config.yaml
num_key_value_heads: 4
vocab_size: 1024
norm: "layernorm"
norm_eps: 1e-05
parallel_block: false
init_std_down: 0.0824
beta1: 0.95
max_grad_norm: 1.0
decay_shape: "pow"
max_seq_len: 1024
dataset: "wikipedia_en"
Each number is 128 + 32 x the weight over its row's rms, rounded and kept within 0 to 255. Layers, rows and columns count from 0. Numbers have three digits each. The size before them is the row's rms in percent of the matrix's.

# down: layer 6 MLP down (transposed), 640x128, rms 0.0821, rows 144-196, columns 0-127
# up: layer 6 MLP up, 640x128, rms 0.0823, rows 145-196, columns 0-127
down144 090:137125147125179127123086125144163109110187099113151088184138156146128065140110154196126151132154146131097124111125151115080112154135073104086079158104093143133141147163149143142157038188126109072100102130091124114105149081174170157107132073110138149118126129153152138121078110087124187153081107059157189149072107111143147154199191112080147155093101126109086163168153159111123116135077
up145 098:155075078140124134189110147091139203054148085102130148124156100131137134193116120119089109213113147115143131155139116137122103075159135181141144118111095155184098123134151155170154144127121135124060145125086149121109164107068137101133138128115134145102145141105118140101134082113156105153163083162189143145070161100134136182197115099109159119105154190081093139030129128069135113092141
down145 100:123149122149127133088137092184134073086134174111094120092128102127133121178117108172108145152132122079106122162062148079160129060099100124120187125116149111127185180172069142143171148133139132082178090110154167173178061132099086133159112102108135142151189154146188107099109055146154125144147127110113082089142113115130120125158086170124101121070131104165117171104114184074168143150184
up146 082:111135160134124105087160072094126145139134108071145151074233130124121138099175151097183120111064019086145152193130090142153139069181143129091136144124131121097122090121057157121136104097132158176105102140103109139099131208150140124130107086111173110132149124166110134139143150152080151145109136088135094105151149120125149175171115074122116112130139137111100162046138093087101138098129
down146 079:165111094124098095065097107142180093134118098144151125149086148177078159150081116124144140124147197145063094118127172134133088176164159123180084110149080132116165162129129167134131161093140051149144175091160102084118092137128151133099091192122079195139107116114111083130078074148148101114131120111078145181110145117097158154084145092132106141120165116101119164197121161158166092182158
up147 095:118051151104135079127121131107138151155063086173116106080177168183196138135141093109104148120132097112105133127144152172152114082118100113128163151105106138108125154141140127172164026131164104120119121146086102126097131156123139194148165146170069130111123162140188078081142122154130150096135113174118136183189069187103131155104167104114151139110136141127148112076034147144128155093105
down147 096:133172148149106149232105102112089150079134133164090168159159127102113128165122129137147149147073121147166126077096160161096136122158149058099099115112175162141189096150184149105096178135134132095130129075102153089077128145106119127158104126103117132160178119161098138161075109088126103154079097116182126110083148118084110181151113151128091150131108144119123106158196148062161050179139
up148 098:113123133138153187155127168131131163097108130073182099135136120113128135130152110151134050164065094132125183109135042064137086131057085109190078089110149185144149173080112119107131138116147093165079153121122101085142126140137151121103109099160126100152118084128137148162178109178156103163126167159139151150076118112087142107108115159187095218112095115145129127103129109118122173192155
down148 100:114160111105136141148185097112127064144102133123104102070133161114135126113143111151145169137144114150134126107174132174091135059160159167129162172103114057173152165087074190181086135151137137149108159105087124128142122154123143107166110106070199188126130126142106169061147115106082151129133184155073123043144109090144141090128165161123107117079076119161063104111093121161121150168114
up149 102:078102155153146114162145126133127125133111096081132164131176135138188176118128143071131137143079151126135105156136124082132163090142136156140076157056060089172169154139179125076123108135130103133139101109157095118058125138128155146108090089122214101121124148168135022157085121149140146094140129111128125104136081170143082069195134095163111155101138088125190181144121156133154128098172
down149 106:088121190086130192079121123137097143182101086083164141157148108134134123125166095118080106122117154175096063111129138152129099074167109093105061112127134162124108157154095124109154120141131154106141135133056166165159212136133139128140137191136156132104111112128081153129096092116090144125114077111204097117120130193151126083163199101125166144117171126197103142150152171077099175125103
up150 089:108052149131123133080078167106170103183099146156085124182110162174149183153152124124146072099120117149165165158041118128177100110093115129093088107139067126155115098106150102151110123096135116097172162163091127164119133118177177138120091119114144155133117138156076067098077079090135151127102102130149156102181154171133170167117100112150139208129135097187109103145114126185107158091135
down150 092:157167116117126120102145166168110113125129088109165146111179110135130044141138083137119087146119152117120136120135153126172131128161151133121161155118096122108151069162102013123163118152113117153175092128111151225081117116126119074124161162166100161140127122159169143125088147103119177137069167131127161119170177140160127110153106186083134127104051191133073117066093153078130117096151
up151 096:131159133100166122214123183128156100154162190101133170113171150232134124109134117132142105130059122081084112077170151130130138096152131176133100130087090076164152221077128091117112101121088168123092133134139178130146124119137091084122105082157094095097148131115093124111158134117131100188149112144161166089132098089148156170119072145151157145099139157147134122121065092091125081106125
down151 093:101149146089082081122165178103127118120146046075149128054152078105115068142123144090150199102155157133203123121099125131141090101121141075101148158038179140113179108138121080137139125064137154115123123130160135114116203098143155073149185105139128154146122143135142115114101119101086121092167134110117088107153194118135103098168135148142131149164097134100146164137187135136152132184083
up152 095:098138123069094110164105135141071086191132150138120083107168152121143068140147177153163145104151078146167142120097106139080153072196136105195139150115100137178160125173180168134155141155075095142087112067092129143121116119086158112179141152146154099124083182150106149104115102138132145166097096077164128098108146156096147091082119136126132170125170182150144148100071090143116132067066
down152 095:089112135122197138099196162071143124087119122070136144142117144109127162137169127115080118138129125115070172125187155158084120173140111109092155149124130105150126120139152114063101154130141173106180087134130131133134123113099083194123167132174065121120119159114145132146145185172083111162121128183128071146098159131145152108146064062155187071096133054168117117159098090097159083117173
up153 100:107235167177138115142139107188101119064154135115155135114080163182123118163081135092118139146173184128075153080106088053092132074116131182139098153141154143124120174095130129158146113130105147097116109145080161081149128129107155144078115091103117129186092089138136185150190143128150112075137108131115125165105117122146096159186128107098152151068164153121167141088085122139137165075139
down153 104:170143157145124144068083098165154096142125069128151131196139149109058068144126133176139153122162153167108113090153132157111099071082114120126102124122202102077146104115115121133068097155133150135172185137114089137135149133148126127109157151117129132131122138158045172102209113119196165099099143188095193116122136170150123085092090105071182062091131117145128138107117165125127118137129
up154 103:177111129129138158132102170113149178085124146094121132124142159174171122099140160072076118131121125121072161177131111090120095112120079096113117123145128113157192170115168149109127117107116088207123093144114132181164186150164043109113159134141053122117118144122157127132156030132157152158172138113120128089121113091135134120134172102115076144116110190159117105154093098195094138042144
down154 104:095084132130146135116147157161154172126114118117110143136114115117133205121128106147071074125147114157120107141129116137148063128182128047159134128052131120157117173187187086178094152104080072141178102117115154159144170116069161117092122138087158127130140036046134114114159141171145131138125121128181153131156110137076161147133121132165146197121108044147121146131163123117088114146153
up155 100:108120108094163126159059126148098073146142132097168080161105108106147164194082178131166119137158105110128197144077149158136151077147132147124114174163096095129128143118103156131135083062062073191085144091124111147174183119128093118106107157163070120145115202118112104109134139148071164140170091143154111057122119117145092105111162158088150163112106169181102129110079140121094122153145
down155 100:081197177149101096147137122111107149114122140067123108149131113197152191125117153155156079127063140092153093104139152192123078072089135138106128135133103134126165135094187110118119117116150144139125094147158134041168116087175150133132136119101160146147104110118170150196097103207141094123123163088137164139149129143106090178095070133150133090147116090061138058151126141141175174098136
up156 101:172086187132121109082150167116184163110125122194174148165138130152124168109124175094113126138141090103165066123095172042140138084033143174086130086133147147186134149112128147129109167105108116142125132096139139160104143166110131163065126136089156123150114110156162095163153106151116161109126099087056116117115101135150125203143150082142091085101123145090164076141182078104123148093140
down156 106:137071074156094108105176171161124104149067128154075109122121168134153076062096172111158106136121126139169127142187095146093073156095138128104103104165053140129114120097172124155143132138189114135136141151136121094111136103137114065141141160123157092143162105188085107141156130145180114188148044145111088127140090102155169094165090146153150069109121174108165119162073116124185143135173
up157 097:109147158131081133104119123142138148121091125230145159111142178155136084041125111138125115122096080175124206089138074196148101118186145098117156149188162128111110194121130133152127155121184126113148142118095096109101125177133099142113122151106119135109142083137160160147069107094193145154104081082135085072157105082083129158127114116105162129182094132165104135087132052140129142117133
down157 092:085177068106171065094140086132159148116176137097139098125105098132141136125157158147120132086152122123107072137063121094108111141137070087065136157192094122129126120138150169172167080146103164186108115156146125102197111081160117159160100156109086077126124128116083108181174160151084094171113123140145114119164180156076153103142182148143104139152173105134145211123083164116124136107098
up158 108:142117108162120139091118140070148162075128128148241125102088130162100088135150146070120094084117131126102100140147119125132087090111138081131138131141098124163132147075096158150141187189130132129111147115101146155103128163199186047115097146142077122133143143100137148152174084116169142113093142183164096101136191147167094131113084118162133153100197093095090175106125102089140196140123
down158 111:091163113110104165080132169142096157105148099139104123098163117102155105160122151132137157137158127115111133104095107104081166168153115086212146139148108123181095184170100139067123141153126087088148170219094155124175138143157155188181145114084127170080149122081137130142130123133150112145193123104091108109098112190097197126152142111082093107140109169107056099128106063100109124152082
up159 110:151069127091088144152182121158099195135140095114174188153114094114101121127126099147081123127131140136094091147118160105206157113143149167149085118077112135113093157140170125126108179168146121191089085109178127137095077140189092174142080123181140146109163099085060112135166168158130120116128119057105126167068149147111203117147120098133095099102144137103085086126182102136108100116119
down159 109:118145195082135123085158172144155182111116147183080131152198169155202090125127102090135112135131116099110124064108092128085205121145100129180127179104100088109172086140090142164125087081105147104187145116115156076118142133173109099095172110084124122131096116186131110153100115121168143091131151103120183109174117162090085141142120096110124096125097109087116210154111157104125178142139
up160 101:156115145080122101196124175178085179099071165146070161143131131100090165132093132112123101090140099107141158104119121175108136123153086132109149123122109089136159133068150107116089084127146168188086093055125126087141141092128192138074097128139045140134141155183132109115122159162171115162129159128134120155119150140126136194105166101129161163141113163229152118172157126072134153087132
down160 107:073128143158145122112179098172133156205119163116165126151104153089186144164106116152103133113100119125142176160117143143075108160111162181094122136093163077182096084163143106137089092136200096176098145183129157146146095163116137089153120150078111147119153095161090129137147124167113163117064105119056142079143077141073136081201128120091135118154083132098151085078094143119100112094146
up161 098:147148119111110142187092118140156162128177152167136152126178119126142072145122152156148076147095111150169107131156143125111132128097127129121093101185092234104108115133164143115134135086128099107123140136115143162069135108077181130118128147111116136194106161156058120044163185139127136150077036183112136107077140159083094144141117076192098120126149157102153082149142084172129123107150
down161 102:085148151153180132094130170133132069163073187126132116140109129149181176125074133110131137099144124127126143132108120146109143123105158132138152218137134091145113204095062084108089125156165140140083118147125124184162104121152155144084116134067157156190123109103163108212147124083149112077157138125149121155110136123113169087146087133174138148152069094101068122054072095148169122102125
up162 101:139123154082061147114128080169128135149125152125122142122112139137151138145115156079195110126156175072117179179150093110124124125117084117104063204117123110132154133160149118150145107037124060132193135140180115120148090151107135155101134106156111096171081171117178045175131112042125120132146123096102083149116100141129074150143081078152149112148161146085131126102139173113082108157140
down162 094:136143106152117137172107106084153095072052114083089168129153154138117116104161166147144116094161125067087158108150112119196152138186097102116102158155159126073099087146098108125182090121160092158143135106114152132124125155130088065158100123134163248138126113113101182176124098108134142076146140169114109090124104145139089127208115096166186132099111142150150094084160125144126179115150
up163 095:118090117128127129124101161141133098139181128104137130102079167132105165113118130198068139124141114145074062075147074166144140145075120121159119129144172156148082120160132109144096150112197127119117099048134147172110104149144159204120110134087175129140063095159091086142119152195156139118133151179146096183076140152162106091136090117157109088149111132200094152172080080135084113137123
down163 107:150143157168170146141075156180107085156144146184159123109110066110188098146120104085176154081109131129197137112108173152123087101131126084126201087138142096070108045152155117074137130135106096126183127113187146105164111161152150096085098155154164118131145125110098116106151120091090115124142134143082183146136105050124141121113120072133096147176190125132156082136165186117117138105111
up164 107:098115156101170155119156128144135095098184129115146136126141189102102123152076066080146146109180101121145113159050089109132204157128186135112093123127076154124114135084152130144111099071130119101060100113126103156094121159130157109141106122098109138119118084120141178180171170127137089124142115144163144096071080059128141137099114165177150064137138149117112143185223140181129090159141
down164 096:122124108166129111088105124111156163123134099122149090165089126110097133082230141129126138184126139193109132158137191097149118133148089077141171153083169125115096140086076164116119131118170190155102083132104092160106120121099122150149192131134116073134087157117118084101117120144083143194189156114160133119057177122187090161130120114135154151049101115168112136172144082119071137122114
up165 108:138158108136141068145124171137141094165080130076181215086135186138124162115134143131123109169067105104129144063094144158136155103095148139184093142116129096117096159115106171140125089087106094088191148158111157104190158125093136127208127159100108111206117162134118074120148087184158086112135114167115114115111070107129124169165136124170115143075111101158107116152135113107136170194137
down165 107:079154129086101090138136136088073156127146058147157129108175103130081177126125125088160164169175121173187138183128081115116122096114065191086089066085162135151110079095135084119141133133098166126097158145115113203107095213146110128098138156149126121083179118136155148135132147127173145169124119134134119139168133098153133144150098155132094082074119085109123098092084086154189161157146
up166 100:142197199123178121154176166122161125153137113128126181135102106159129120154082090162145087134147143129125145093119123153139138105084119187084119089139118142149096165111190145151057090094157153172135126120110136097121140139152102128100125151150192173140094123102207099093151136133107092026150094165159114111100089107112138135169120084095150083064124145085184143193089137083150150101111
down166 108:166111074143130137150129150137105150150233147121119075116074135082089087176090125104168161064168182130117147117134094083136089136129116136112114098153132160098116133090082099159131149119128120165170147137134138104090124109119093166145102141104186113129146127145090104152133163112129135097191106142090137073156152191163189106147148169026197068118129127117111164155143138163132073093118
up167 097:103112086166157076169168139110114182077097108119033163138126133134158186150106128074125103173097111047154093138116125107116173144110138186135123152069174128137107169158139106164126102107106131133158102097136172131149023114100129105139151121148114139142145144137097097165147118130119161126138168117112175118150122107182133124078114152134136129151110120149182143148103157134088148011067
down167 092:146192132088116098089118131103154104094175145130091124063109111110161154081163128130129104175146075132114132157094101121142090099101125132102172156112123131182135166119119199177138102168104089150070145149155083109112152181178071095097134096134104096049128132097109100088167123174152143125156099119071136123082140140125169106168170128111169184106152173180103130128076155148176137204121
up168 104:032111137121166178144080146192236117110148131165147132090062091117109126100102142101150113088106128098157184190063162150104139133107092083116121123193117120171152149105139118111152141120134089158124133139140123115132086122140164170194178133145154096185115184168138092111132129096139148101138119133094091095126134110086122125092080121171194103159080143137106105113096132098119133181138
down168 109:101142102205107124134131170064184119147193131134095134160049149123118143152168163089144105127170140138083108134093105071088111163181114152086152138117074152091137134132152097185139139179126112104102094148060156127088116113121124134169179084141111142095068133141140086153093168155122102078232120144121107136124102143135086099120146158150111175187120090108155124146138169127091100167129
up169 102:125099111141083149114172081171149113115149120115157111082140122085108141115115174133066104140171130134156180128136133123125111091030138170121059111159213138157118146118118154124137129126153142089143080059141144116145124181123114168192093109123095141104100122121088100180190172154146133097099063118100127130062123158197174121120115131180139098147102160128163145116184096107106163109067
down169 099:081133139086156124108168175148146095123109093076175091182087135157121139184114109107109145103104116124166105092186127102203124181159097091105175178129100155127134144131134107153128128109140133090094131076136089089098091141139086125079058110098175149203178142170122103107173132094093134116084111120152126140126148104102086081148188145148175109156125134117066206163156115152091116125173
up170 096:116122115130123121095099135120150042125110160139132103105107158125090125157140156109120078112082100173188103107133172127086131118051064184173117097160149137115160135178061136106062168170143135096175158156142133085155084151115179149115160165100156154152149168096096050112081124098110160175124067081093158091155116165137119172128127121116113163118087150142140163100114117132081170120084
down170 094:109124079132156148118138138133117174148088141115075137133145138114110192147079109109113113107124132119154100149120069153164168133036162133141123107140147068147098127098155123165166118042167147150049111111182152126104103111157104140135165110081131159135109062144132154133117139194109136119084146152115160157159161135096134106133137024143179095135116102107193118202119106070138083146156
up171 097:132132150107138094077132131050062127087152168121117136136102139121148097205109056093116138081095097074129107069094144183161173101170087206167144103076164101083111121102121169118136132132136117142147145132099135103166113103139120135137122137100129094093115131144115159197110153189118164080107136164193134096116103136150137120139175105094132190165132203155087174128115149129130176160106
down171 095:122171104180152125066091160148106133200099094187147110145115114115130086107141194134147094158128145157176135157094138057150123121133179088045090144147121172129173091133136140108119101152149101061111151102089142136096160161101128060083131118150141172126090152076193088131155124085156148136130128090068083128115193107157102171148169110125139103124141144169136109126119116165147085184107
up172 099:135121160105134125084138186130141150116185124144087168132144167176064091155146085166114085103141129149150114145136118118087142123120096111151150130161084173154069136129151120125117067113171118097064095137194142113145173102102160178115160065106131119161159108200083119106118070176155192088114132157050096111167094135127120095139097103165098118141104140175062160104129090154116190127140
down172 100:155097142080129156165082111167154069134114149095120110137158068076072129125146148116116130200098110169141166132139186128199121121155156142147212097137161110056198133119133132107114158173143178109090143112109159072064189145120118105101106114118142134088141115140150125098162108099117161117098139078117154138112168098124152135133185166103130117186167119117120098070065094128089080136145
up173 092:125096127140143072128102096089125097098126147118109113152105149154103115116111171126105099152178105116175133177056093096153144146138092115144149135104107075118146134012111143143125151102146091058127109166129134157113158106193179113120170165181125089141169144109149147111103125111140182145153118096120176069122159156207147134127130170110112175093147127187138064156116137169107174067079
down173 088:108125145112126147126147126138080167128111117106121125145147171146130111126169106125116065121109106092086130135079091186158146152145183150169096126164174180082140216148183077077093065099166136147169125124119114085166182153147138158137075094146128153086067058121163173101146163158130145140089118171125141125137085123124154118151109124124151078146103161076140099073147173045156166135117
up174 106:080126155078123115170087088143099141136121121105168108111131132156105138215089101084130112134141114163115167146125164121097211069160153125144122085102053192124106114157120114127155119095116160086080108186115155113137106121176169141086157093114122109142132148143130108091141174043134186122120161152092118126161190149135124165127102158166157135089069106188097126138090144176149179093092
down174 101:171129109135109161081151107149074110126179118091128140113089086126155076116113189084158149184109104119174140130122127139147110104117102130169132164154071108132113129163161113149165110162120148134144098103139024154110152099112130097154130101106092175114136139140164136180156054137153159150037132140131159107121115123124085109139070165182112108128131069110176069143181144137138224125086
up175 108:140143114114159140148102160116114103120156118143133134168082133086104085119118142051080104178130111120158171178124150137079158132178096119125146140109088122120078118075179201187151116107124108138174088106145142166120116144153114088159149119216129152051121138114099069070122095075166205109084157180122133135130134177096124104163163158144131097096143136152142106086091111099137171123065
down175 100:143160107115168134184067091168129113058111153143084111103079108144078158127107132085173148133128111114183082178120173105131145063151126083083136099123087165145118108122139218096134118103123137124108163108166128085133105139184120174135125075138119149045097128137132125116134158147103142128098145126158122206107096118088152107211171152185107121135190124113115108105096154145145184094139
up176 101:177100079120097135101186190093105117119142121190144151150114100139188139124114156086138104108155114124138086098143092171094132086163149132135098114166134122139124158173149090128113178150158103141141113084127149170145127129152059134131137122066117125145159132117099127063155156128126146076129073058101125185095140114157166125169118189107171193084143122164093182133124115047047124098164
down176 092:056129101144173136124116137132122191136190138192101109100170221146101113106132082151175127155119165107100143114109117114075132175216122133116115166100057119121125140110144124098160111142157139145101125080112057112119075095086102178137137120126108172148134136156130098139137106134165131103176165119172136096125162111137089144139142089152081091103082101104068094140122096144157101190201
up177 104:093128159187111156093142155113114174194106163139110170057166185122077097150111235074106127127116097146067125156121066163135077086119093152151105167105149154137157151118133137124071152111143110154156089109108092111129118132147088126128082139125100121205123135138135151113159130168170139169135118135118118104106117139140166109128110076196107144097091130141102142156185119036170100146124
down177 105:101106121112133148139166143127200099089127104184166167086070097102161113120141155176124192213135120142152161163127126124153166109154089068120162131124117087076169096099111146114161080099131101124075081060202109134121114151090103131103129077141095181112165134108179145097169129129157101099126200127109138151166126107129129133139062098092169132162108126098093130151125113151098133189077
up178 104:125169136087158081131161081103116119094117145139120127062113124130152181147152155111089101121084065153153110158126187168103101074122159117151191178109107133137142131128170092086138169106060133108131186174101098135176079080169136133071161089131179143148159152170115161122085160121106105171137077106142144160115064129124062128122090142174155155148094151114145127143081123124126127047085
down178 100:128106122163147115111091141138207099134189164090073084099112129137062145139119064120101222080062181128118182123132142138066105095145134180096153127180117111149152142168131139151134097173095156151071136188170147095090113098140146089119149169131100106141144106133144152098103135127115160132103121070113106099120098146113154123123181179113104093127173088129156175102175087098117111177150
up179 105:090175142142109154123195180158151154179149145179146161121145092066127117104144132103146060097147077135092140137117083159122081122132113130100139122118139123185114151120137118102137081165121136137076134148100095144086150078130138124182155169179136074134184144133115141154129127076198113155082077143155126083085101089105154086120100135156103188072142170143079128115088156075112142194069
down179 107:106136129110098063103127135102121107091186134168133129183084144197164091088104126084113137174118079147155095172153151120146131118154101154132092115049189098154136081097133109076139097121153173138142119091065136152119093193147124154131081110148087189158132086116196124144124155179132102122154138172132105114145110073118097140086155101147102172038100106141107152144164140121121190117130
up180 090:112152089093176061141090111148102175133166098157122090155070139167171123092149089155102128162104150160138113153155114112087127124150126151108167156102136129108144148144131103127122112130149067137183116138120059142142128144113160062125150065110134156146086100215097129144078098095162061157174150109122092170153139099103044111106128130154166142184101157129132139173073120095107066158185
down180 098:152083138162104174092103145125152106117126145101152157136120145102150140099086149111124135080118145131078140132114152078158120121065105105168100123194122155101133121099106219119107123149118160126041141129114110092137116057162094201105133145138133073138128148096181117129169165191146218107105108138144074141173106178157178109096111096135122146119128156129155085062167101104137185088146
up181 101:159128133140116129109172178195076075132166107153162092139154109106132133162102089162151123169070120171149109157153174096125208082101070096102178062154141103134114132120144120123095106101134123078105125154084093176121086130173123133091099088168114094137159136101100163147108203068134120174082118192127140124127095106169089120125149164079170193105126143175114137162153125153143136105085
down181 097:151170109104180121127071164050134119100074132131120197101147125113061145067150117117069147082141169150140115113154055151100122136108137077166171127110082109141135156129107144119139101160106097116115098078132178123111135095123161136139153062124173192182158128163137165131159123119154170097168113144147130168128143106107203066110113103088152102167125131112168186159089087178097128148124
up182 097:110166106121112109110227163135098071134062109164136137128133096113148112160148154127085049065106148119142148119174120201054166118211106092127108126126142099105112140134122147156115093092151130039107143092145120167133148088146107154145135130153112121078168144185121126144084141131116165191100073161136093128137139090141090118096084116149151154153178145142081120121092090164129152167130
down182 098:145131136152135121136147169144111138133136117215121136097195151148149140137106197072155117121050060157131096149118107129170095126099117122096102110113091139088105118091146090095165092116091154212142197098128117089116108168149064132189135126106101111174094175087092084073101084139182104152148148125164141099147144101172169151144217117119148135132091122107140124115124097091125133120086
up183 111:122062135153193119117159109139115127101112105115144066133155191122145114140157176159113115091147153119138164087102151053124131074093136106153102115148085159155070151098154125166170094143077130164099154159109122104134124156141148111152151109178156158152095118149140090146141090119129078047111151147085096194160130143208118157149081076085147101115135194171151130078126169114174165094156
down183 107:150180142174172148174105101072136126114106102113118118200206177145080085157124175121127110103103122186085067173107116131070144159121135172118110131085073171131170160181165110089102128111107132126121139094134117124046117086182131149161113081129176087130142065150141078125111168105165118098114169104116128159114153138074128204127113112145107129116140136152136097153092173128143102087105
up184 104:151126159114063102075218086157126152106171166170118133090164078171129166123159110143112134131125125091189120058115140152120112121064092099120145163106115123149146161145135153134151070092132134127152148136104115176124071200121073120099143104166109112129109090141147142085093096103153091132137127063117141168077085171091085162181082157154146147142114140137076198108114167120160139140175
down184 107:112081163167154165110119071127102171079123075152129164130166150109184169094208111103130119128154167129112137152121072136139098126113187132107163117149117141160139161123129115093133129138125122159134179134137138120076197139060156122161125152097120095149089075124107171155118156132122122114114188072107111161152111169099096088082112186096106129167164111125088174071085127070217087127107
up185 097:145124139134109086157120134132134101154184146115172094130130143147157115109137106076137166116163113116095171113115112192116198132163138100119151129166089096138084096107238150112123099151114117068140122107146117191105080121113117137142129057133090138101123159118119152138164160147081120191144070142162108103116185094054146161059071159184125149107072173120128135177100103149083136146101
down185 102:134109136081200163183096119081223132148095139131113133107113130148100139131163101130097110145085091128115155158144112142101126145135142185130135162103117135122170064145138110085165116086086171072033138105117143134139068105136080092123150168141153145144151184140130136138191084159092136194102132179151170093159123104089148084167098097112116086147123092104126190156146132138130125190090
up186 090:147145178090152123202138140084166126076141171139184150118149081172090158149153065113136092123107140091119151032106180133161107111073153162046154132101134142095126169094107121142092087192131168134160125144137102161137130155135124200153104130065096146123126160114136134153050127144153132151130145192122124183100115158102083117105114101110151109127094140132127152147133067162069147106143
down186 091:134186126199132126094149082139122103107111035078140092154163115128111135118159109150101170117105102152151132161106122135057135111112131170105181141106150070140165050161104174135139130140094121144126120123104159137180159118064145114112114085148110127117125131143087109090183137159108141073153162110052119076173149136107078109077160129111129198094193141095138165138173149134126134186166
up187 097:142097142192096153113136048115130130120132148102090136134053114149118148114138126106141118154099123119136164191186114096093114112077131163082140104160075107090129114118206157136077092114136108090123126080121164127160135116112128171136118150152096225186187117160155130127086085136126092076140194120173178107135143152059144147172183157163120078108100140124093149073127122121144153115111
down187 104:159153104102160087112107182130090137139086076115066121118174119132155071103111116150185141093130172139127079128146181143138140159178115157086135110115117157070122100174127156123159168115122151157142131163096116144112143117125133125110122158100111094093116182100119144143208170168127129143122068133089153172135160135237064081101053074185128088161093157144140087112104122090095121135122
up188 093:133161141140177113113119168171122127142094120149150124136083118120123098109108116164146085124150105065113093155107118092101132116073156132106130076154147184095132189181119086108104067107176139098153098139084179106178088139138110097177173097141128039118163117123138098122156121173125135134075137163121150134062121163230143077145134102210170129116082153161180111118108135135137088105130
down188 096:178051142132121101120138095145129123101198189139120186123096150115102113113164106115142126123128112156184156068158137134129102160114095080165163093113125096119188115140157106104174100124079193167143146075139148080087137128067099150129151169143105116116129138156085117193115123090140095131157141176147111125129155129053102130115142177102097082187209124119120104074160176091160093154109
up189 108:113115148121097147139121132133193150070146124101116097143089109077097113130160065100095178139139100090164160144125100139111170122155078142122073136152120079126126165129124141144088124086127143079148082134157119079096158164139121141110118106123081141224150165145125067099102194145117147133107179097108145068179107122119137068118123150159167125176038185182160139128129116171122164159185
down189 107:189092133121148132104117137109093208122123180139115146114112083145111100091131125147160177120094132114109145133130113112127125143080131151125135127117134130125151080127103094150192144105148148132197099113122120149061164101203209144112091118155130143174120121121110131139147087129103112087191086185106111172107129132099174116046088144140142183098165179101191074133156159061126144055154
up190 109:113164130098136113060180106172127072124053106122149131138157148099133124168101134130157142167116173149195103150156149095153096067121079182034074192165107112147125113130132174116114057175108079103127165157140128118171133131090132193161131141088149122138120121117146194153081131130125064155120144129121130088148103139141097139124121177155124143146144159180129121150106080100060166152136
down190 100:102132101111143094090184087163142162106130119186156089140150123100135153139096130132094194148140137167197124141108118121072092106102105197118079157194131133038119101120096137103159098140115105098165169111136113169153192111090133172170193145127132148112091175106149157131093113104080071129101139116152089098145085168182102097129131181145080153145153110136122096175075086132085132139154
up191 111:084155147183157125152116120128157091107100141110103094160100120085108071134106157169156097117161127106061087113168138075158177113064109088117157138097140164140080156157134183098140120147080165161150192144119164095096076157076063156159136159144083085123107159119146123106141194157163107175088131163086120130136136134153161107126173092115099168162144157126126147090075150082063180124129
down191 116:118109182122101141077118173192104173104189130160192120140132114120079066111153109141116112140121152127122084080103078114141081111077135149165106078163111132115157122137103146171118160083190095117118067140149143113091115092111153079114120105122143226104178079192122124133114115080111138145112140156158111148150118190129116138097056069169119125138132107186140191128159139136170125121157
up192 103:079078114137115115110121112175040053147197103111179174142156106164067120100142103149062117137148145103097094108147120168175147094109093158118185144122182113124150128139122130147143119146191143117131110118123125133153108107142067138181074107175110130130121105127152167083112189120134151179164142141167139112144136125133198173154077064124149149134077158107071109079107104152150165089144
down192 101:165148126079128098168153186098127107150124180144102158112133150113135165093149157127166143134109168115129141139136134128081124126152154064126088105191082113138112139125102131114123135171115207118134123100109168146086058087136129133110122088043082155140145080141073121101139163148106107060139124108136150150096094065103125144091206196160131102148151148200074120188179094120090105139118
up193 105:108161150055136071095127107156119156087146179129148224162129188138097161118124104083064196116154091112101086104144124051113114121173147154126142174170124176142121152108162119108125167075125112132087142130132125119120144150136165134081112104141116127135179148210090136118113157105135129101193110128130181128098101155160089150100184091107162154118091077137118131157092055098121116144151
down193 106:140160120127113136129101166133142081085133072058143076106131127139082154139088143173119100089102165148047112157155110097140153171060131115112133116206109081188118117120128107151136130185165099126092142135150182130161152114140139133164039133070183119083150143117162073131103158108114149158111113155169100158128200134181085099142084141202155099140111142125128150115148123136168107090137
up194 107:133136108105134168121144164128234148158139133140180151104117115137148108107167097141131108169092144093138119123094106071169129115136168161160124108100088145135113136100131152123099143066141127168098158124157174183132121106157099115112130132078141142142158098112077165109069082069130134107162132131146108103114177160107063125121051181198197115153130173132115082193146158103054092146173
down194 112:104176112138114142118129123099168103155096131139186120126151147169115119075144069074114117128105153117140178035087176141148092169161157119115110101127169087166075137125103144159148139095180094112099102129044118183172127127094186089144128193126160112091132068175210119173107117167117154151086100135140148108158150098085088184128113142142151136100125141149166115120086112095131124147075
up195 099:098135150067156100120174114136100148112109148112086091137112122159115095175147142168152122146122112111184122110099152111171166047073124108108143118088116139180125095130173215076147101098152135123111124110105116126127118084127190156114090153137178080057117099140199099173056162101140149150117103163101171109146184123138135095115137156089081095107166173109112123133085214153133112142116
down195 098:137101107172172156037104113058130105128128159111117139070122125146100159113140107083108094154078180176133078100153121178135104180177120114125125197120116105110094124112134136125108090159106100090140098152190120101138163218178071127110126180116114116171121115129120090116098104112149109151155155077160129134072145149158182063134121058151178130119067158139125138145116127174141146103142
up196 108:172105102099160098116125181069161111117118229123182079087094176142115171165140138141123136106094116154188152121105176116082120099090115160139172138122136138160129126118067131155103119160119103155125115089089088110152074130118139110091122181142177119143144121155143145104103160163122121082157113140090100158156124137144045076159134059133074163184123180159128117096155111077076146125185
down196 106:136224118159098083139170136131119120160123145090137180224084143073144150094117097187130107142084076152075092169079132121109084069172111158139147157150084148076107178138122141194084112134123177129113069121096159118130131126123139127149156133081115117139087140136108150169111125114169163131140062186103167126133116116111168135111142163046124118106146114172143079130141132158153147112098